Weights of a small GPT-style language model, trained from scratch on English Wikipedia: rotary positions.
Each number is 500 + 50 x the weight over its row's rms, rounded and kept within 0 to 999. Layers, rows and columns count from 0. Numbers have three digits each. The size before them is the row's rms in percent of the matrix's.

# layer 4 MLP up, 512x128, rms 0.242, rows 119-144, columns 0-127
098:509474562427462589481551451562580583502529514431432540442529554496531487518500536501541491627464437480498446492465560365439505462523491499517476514456510526542497516431504465486530554515514591413520448623522557512435603522535482544355422488409538474526477508502565476550510458517497529581520538484474453384507504530423553538505457504466456426521462424416523544500515495433505526532591
096:523479485429579547472490454419497373428544457580573473493430596486506469486507435487538544407471481485512549445505530536511475593555467510573542472525459499477429393434427576435490582559527484592547451501489581430488467576515443427556500551449479456464562541559570529499484461480436536524456445516528533485513479459594439611566482511517428504513471537422539517438482445525497576476475
106:632512490492473559497559513468539536405586530437513448474425540627505525490548487505450539437469574512431550422522491515512433466504558479555500499480452378538536491451507468499472463530486521451480545534451440457511498550460583443538587461522537509363508449511567561458533479459453515481449527529476547506427474447482464449566480418429532426521508551572513568533512476444605528619427
097:484439514452519490480503423543519464514595514489604458429545591481479512478566483525515449516571505432505560478450473514445386531515505418444462589439487543531386569547500488542563592483463520487520500441465493548572348464482417526519522440523530520418509506475516541576520493414447544505481596572506605460483555508482460527520452553565425426540497416483533467566539435553523513482518
095:468500599460443463601472496519577472528604477440389530506531549493445465561435451450482522373547503477535489520507520534553446432479531506509497486577515492453484422614502503493495463472623495505578498468550566585486452605491531494560509426538588429478567510500539512491452569451431486466453391533439432466483529514595558454459515480535493450554442566511452464434500434486478471521547
091:577530471571503385466488495446528456467489482563487474501393519516548472454542482530519533434394469465484580522542489471583422468458548446571406570522486516424549560578567500489417532463482554539549467585517469665406427524567496435470454565404581540493491518555561536505489513461442449489539457467506450447539443435496447482461500515549517465518492461429504468518435529481491557435461
099:426494498501577464475508575509445506507463437457534466476420582507576499409353510459572495539425454544441420576506545388580543541500478491569524456467490466502577551547590522541571564545501470531522503465482534490467416495443542426486425554490509522539523621376520413523480531385541469498494522488501441503482500537526516517463499498517526493521602546527514527495480598568524504518411
104:455643523557520513593531400498427473543520497529465501431461472539486492495426603563529554540447529519505491522482441573401486525462475531432520631487507471470544397481472439535517517523481421556557544382541482461501543519491576525420514471528419519448498500457503481459496470536497455565381553549559523531534466465530486565477485519457417539419458526403492516472575590539554543537475
100:517562512432477500471486494579479472539450406618547532520478515472417520557478505551432533528506512459410457386456509448522475497477357497592471556475540423526458450502461476536617535454462549525510488540506346545530453463496478460504531498501498538481454568482509485509420582516530551539568580542503477498483454572539469510463515536380584517495605554460491575462496505483568445486424
100:524476475547541469422470599477538432451549476430523547500576441564505427602513535430401488554497618459535527540509497544560482395415448461519478472541488496463555521492534510464583458471462559490411589467450536518513462475469432437517506482502520504486499502564583513532547526519407545416457567521570509553497433439533477625438565513526442456460476429440534562517548483454426550476432
101:534528428386529563447617427407501590416541506512523560484489476492516439546533464528582446503430504561523471539506519511460553463601459553534523532522476418500479427539521428456515479554479585485608483508474558490474581536492523593480575549476420467513518487485431557443471439531456529499604509453468548516461558458412539530513436423460461466546548472440445538595525552502541437440515
099:548484530533506586458463574533444492551415489524595410601527610391546539566576551498560480472493530556500553503499482437456499555505485552467564481521424422577512524486540497483485524495490470529490541403470523510586476524500503550580486553489587539537492567481447415460562496495607514509511509513475498498460441579471387497515422529462441509598436564539495531418449431465438598509510
095:596515450467525515546514516450527542446471474477546532514489517448492457530517414461562505501445580561480392482556489565453454496633568526488503534486555532469525440464548440364542650561358534557594426520478464513503467486497470465498504525598498509423452523455541530524505564466542466516467485533521458371519455505571560533468515511500502518541477472507395448564537477504462402484507
101:568524519452524479484503476520539523436519454464474525526479475666547604425506515501459542412440575506539534449513497509431510525412481529467462576536565449535509558448467469557552535526560522498581407477530532479484509624507432616469549533533531523573424466595576483445561521433457513449441463485547480488489525558450432590505508496525483461482470461447450374575437496440545524500496
094:470525532428520539550532483625485572463455516517435436459425466509471503448524494519563526489506459508480481482545490571595452515515414556579470537564526414518419488484494544441523574490573606530510481522528484511573585497502508492455525530413535541523495460575528572514514397470580525553512490641398523537458461467482440480577525491448469440479586533549464483535452479482391417482398
104:356541481524536487382513538467514495551564482515463485524526422484502511425464609512444475558507453400515515529552505534507417391458482560577503517543509570540395532564466494548510624525482498582497545495467454361518529546484490560474443420486405499510512457552485471471488532531465575546439527547506554539535496472571529482513490483399451554453438446431481533453577521560476508559472
087:534425529517573455527550516518513438492597459587578559484515407540409534479489495476558486448501443403431469598459485503462469422576526447518529538534421488582462518427495488508524435421544469454456429524480490554429584526508507504568488570530495441475561540453454511557501512553563518475441559522493500516480494436517548606543400427563508508525358602520462554498488530447573508527518
105:543457416424485525482444518557459492414523564555583596472465434538528565475507588422628534533464431484447450461433563477422555482492502537564478588425464427565500438507443463417535464518450470510540467515561574499503464497465573489450464509560482468517526558450484511440432498531503512430569525460532564509359470444515519521562501535389484441564510487498497514433560460487489528556421
094:487619470533549550450428511496427509504429482581460484554462475599391463473649577500565527529542506408455480545503470471502538496594545408504513511506469494523488492530533450444424479497489492530532517588459489490518431498511460528516485485428551371521544580481488615524442488413516548440478405488473499572613525532531583519486450561468560562491469494535524418452522515499541502511444
099:442539542558541530589531522494540624437506493471525515511442504439481449392485540402621451469508489443423424510505413635506493479398481570488531499473507468452484471555409499544582519554451488578425469496474441514531551556565530576553476471548504441510540508521456629450474445458455440488540545454477447496474487568529482547527447487447498470517555408473535493511570462555581500509496
095:449520528556376415500483527564567486489584439504587488453586565526441497580455515438468429454460490530550597602518533473515503547535508511416451587498551393561566490525479603530520449443466509586457544532548444487499461504560508531471567534503495448497518495523523515423483565557535481441495560460487466494496628596520533517587434420477525482505521612512513529439519507534575517484497
094:445445453432511454521493522433534523541471508488469519481614563454428482518562442408469558508491490463534535526506470519454489489466512597567478516521446468486549393538465530525635518482494423414574482414458564519502514480563514578473438494475422543574441472486527489366463485417531522466524621573478450508482494585442562570519528517476473503539533594546413458488520437494522457572429
092:610409444466471532475471550483521508480427484413575501491421464442443567579425553570509539526590507514394440603478511538476478467535537576505425532574442544540492514468501520562517490517523561531463522497465551413584514380571516509549494538463514531504553564473391501528513523427498533375517389456445541536564503473444521481431523487464521528517451476466510484392524444526452504520529
106:511578568498508508517468444470526527498534496505432511475437492575429526598568542528462493586432540487512561485556519493372384492427588483383466440414512508587490439483438491498471574473543555580458494627508545499449502537445448466425475414525547474522542463556512528547516406486482391560498555501479439501516607465517411501482532537492509459528461517452511596461468518538554505508491
111:417471494549480565446450572476545523593555467513514442445593543556482502587420548510460433545389584531502556616507460490479445467506572492485500505468519473492517482425524488520477508502585473470404529443445449424492485547512500504531501402500504462440509418444417556533510603473413408540465542479627500464605458545455550525532547463484466485566473536481500555480502497619489511482525
086:480494584412461535527488454489495514500553449549471440574529403495455510440564478462432502470510554520503449421498548432540486424491483463507443398408449416556489531522497512519505660449462499459509536502460483557549464511382497479454476528495566471464565491484543484496517499461536595570465534566424493545537490546493394450429470399518560492496425393524573471497597473603483505467495
# layer 4 MLP down (transposed), 512x128, rms 0.23, rows 119-143, columns 0-127
101:523511461463517497497375551364558467530565543463561462561508537475446475342500424489448418356527460433511494451478543480440474430541541550626565537585455510493526501534563612425502509460506517508506496452467491451545467574391534448453453475522471517539483536509499581464538532433609512520464536503501537449470513486477471484511582450458541535565539468461481483497520508535479466499442
100:476518591536445477483471517554519481550526452447405533448451438546508462490530502472543386498480532465444474455440461442465544455486378613517538455478467516482608556435576392559488492402481517545594486501567464519455520513487546509565602443501601563486523579555540515496512502513521454516431516507425403422499569522460556433442454505460466542533531461551451443506519520423440451453487
101:532508508376586425449539465524555491534508532499449529480473514530526493468404552505532560429496538526536537445443527509559589487540472450518522554485475530459418491516539549555533468586468574514545526483467502532505462424577522486548448563578486483476500548467447354518512491425451509482529449504548460457565527452460408520501446568554402538442398450514549528398485396533408506479616
096:551548379511469502548389597433541540439466513475388471565497446530430488540437515544459504514466476504476563463480545398463602527546425536526540446540554528426572428485457513491387513535508446508449383462521470555455577591463421499507467515449491469583527425512476502539508521561516475419489458447526522514475530463503516432483457417455483586527540511586456553530518535484510484598516
092:540606416472560390433490495495498495506628488509571519371577510484614578427533455418458559580458491469506491524521533544591500497588503670518486622530479500575523577480542500465488546540521604455536502518522462481487494488509519499520586467543493547511492556414455483465550492520451510407496542548519449491551555522570547512472534513450524508518512528495442470495445536510561491518515
093:521462355446530485591544446465485432467502560535526536482532538543507524552473493519575561515515501546486501473503531515518437516585455508452479528465486517483474459476614445486531383521501451518434475498495593482439555510407589511477516532460476582460511488531617620525479486446523535428494523575608562461457547448489476535509433572520533456428471516401521548470456525547462447440363
084:540520490502504498516474486544539468547530490485429458503600517570385487541529523514475546496505502517446530452458417508526479472603502493426433542553540424484486448504543579530502492483579559451446503555573468447389583479456490569526624456456533410471537400553456430450500533461440487439494478430494499455605579524490471540417537509529532457495454574434510480561426510427482555627545
083:556469458506463419430456550485547539460573493532512465623485567417442543540541378493444492399559537459564551476521499431560497436562494500546546420489529507554500576519472556435484478478528492447538524633478515544468401495564441542462513499489633482545502421543492526512553517460527566483494481526477437463514626499484504484562584470563516471582534467551501486528440446469405457485485
092:533541505491462558514554535596593612546557560504479473552551542513482481496518506463575512454521573502597538600577501476526548476591556588389544526500466585532468557601540547581446493458514471539459595462528590533432520525573505530464436520483547499526556450431511560539546463516490478493458504447505509532543574493541520549525514515604415441492429436568563486512480527554419569473490
089:523433448447455561563460477503474450495467568604507521486507511510560512478502475546557492534432435526522558428503564461471524559567536449489532511416525514472451470482491472563472562527584405457564459609518536424406520547560562458599532518503483448514548458511404537463461548501472504489606428478482526564518533566452508430568397522462553541426482632589445407474517488534477473548525
100:501445528494613519501446540553455529513514554479499383511556531528500405485525536462467447474473521437487472516443425463581487494613462562416437506525502420477464512493526539512566457540560454434419457357590516525529585562471551422475453498573447501538522519477478507594545612543432556548480467443472470448452497481529467474464571499502550389519486394542500424520544519502460451474495
095:533564486524559418465512482423502497468522500489575508368453485468528410507494480592558541522523501484512463492477506524488490422540509561574454483475488468513526454512528470481501473451496397477418533503473490561497527515504433382435600353453440485402424345540506482460486544532478506533540535568495489494470535417555540476428505472425517533513606413460534442473504592474433511440477
084:460501561520547499491627514548550477446497507589486497502550557524527458502460520460506467377593464482542520369547599489596485482499451462502602414571558540505473590635539494503479475537540484510551474412605509516460473505487527496564419562526519483576618509533520473480495436466451495406527547528474510435501517565508552418514537459422480477462550442500498532463449502514453470573488
107:588554464497547535522450471481489521513556504558558486482503524449358433503474463497575446424482503426524469548503401443528487494523503513430511501546448527542482430550546485484432479502436480417400456516545524516469568572529505529363523575530589503484516483552516393469483461451567582493432475484492429455482436615450408517498546477592433524525475553518425432507502454447489455457411
102:439458477546550417554528516459476436577526540511537503515589490555505444548527532555440511568598547424430509509448559505546543571511425495533477485497418408511492589615419453478499602460469396442566511427367490474509570474451481531452468507570462461436563488478479448541525469558509494484452489423553519568464448490496551457529410482416483536535475544566471549540449557544538540510484
107:494494451407452416485546472500479443488554479466530487457571488534497515538467548482529443563596449566517495535449504571487502450494509509506494573484556433496513411438420458466542454520459573570420593497408433506535597427465491490607560568572540417460500568526527473445435429501404600507486443507515515440497488543528583569513562438525467510453466464578496480529502512460461405392505
094:581495549580479484454505492424569515509501495527502498472539579559476463436501450456446399442496578604467517470499450538519490559615491453525483573563487458614537480481463439509477506496495419486469577552454498448499541559504514408419563497465468598443486448473502419548505507434599517447474509396564440518574550583552449434405486527563490480454529537566409541560482472463516527525493
094:454558468483526448522582553516460486507485438488489475515586548583473473555516534511447495494518523541549450431520404536553508528463501503403496480504516500440588477490518547493497466578453562509515481478437424413505558473494541469578564566506457583536408442560537469544444519587517569407503544382553451498508422539463465483533541389519538558399509549472471580421465383455444478566446
107:549491507440444509472496426479554486512455460441461563636535586556610474563503487452411478392521545616548534474448574477471555553437540574504486459592582555477472534459460454541473350517477398522504417470484444514538507461508536365454518538436526477502503515524477514512437449470569527439498520442425507431541503465540480495472490513476474583478572486469507483494485519487409538501521
091:580442512439375493436551512582475403472513439568502454525490453526620462513482583543457527502500572555541561515444546423478481409493593438487583526536507476522603497483427490502558502413451514501522558500556534531426491480504407488479621518494408513502443500512560413488511474504541507427458443528505417456479524500471537501530472524521557407423513507526574500403463507435527563473540
092:494409438462555479540452456510411558512399586403438511506419432476553399413566545509424530479478404513489373484563481491512505510533558499505494477534433538501479560487490441462455468476494439450442533502475455407450545536472496478480514525524543459510482442474460423550411482440475496572512510480493541511555438468505450500378509496563480569559399409486525442583444414554547503508482
097:485578537559467521506483513488453423499484585568526480490536406519543458544550442481478483492442444581447485499461544546490500458548513409577527522515583503497423587428504576569470503474534440469490531521603512530442539562444594468573454460507628427463377577535499524616570506513428465532527389528569495526446434447523484551474478514507573512481531500413491532551545497472511429486507
096:525636521466412426398503536543521468506583545561489529420476443557464371478484517519496454554485475459498500555545602485589484424619470582422531463545523524449479579542522610563533482519609507530545522564437586517509541524539543513530503496471471512531480525521524470442582491500521507537469463466476523576532481534464537543450467503516563517433421431453534381448518498497436447476525
106:488421436491464492467477546417565505456529507490438554569472586452498470456442483552505523496585545493537516627562551483536446536456462549413503418587435503492451499565545593442584453452487405530448493548586524478540535571602515544519461503461471504539441467454476521467529477422565548468474481590501628516498422419478466496445495549606545506493419508547551514416504536508500549503482
109:503491463541493475470474567572491375499502458493490443514456504485495487439471498456515626632534417533424572448449456523477516571487599485500509553423482526474482486411477576527429524480464449468612508473483398457462549485455403506552496452408511510491522436487490533464537503518486548514442485488434477521603576495456525474566461594472625444452533501527528490530602386500468485512514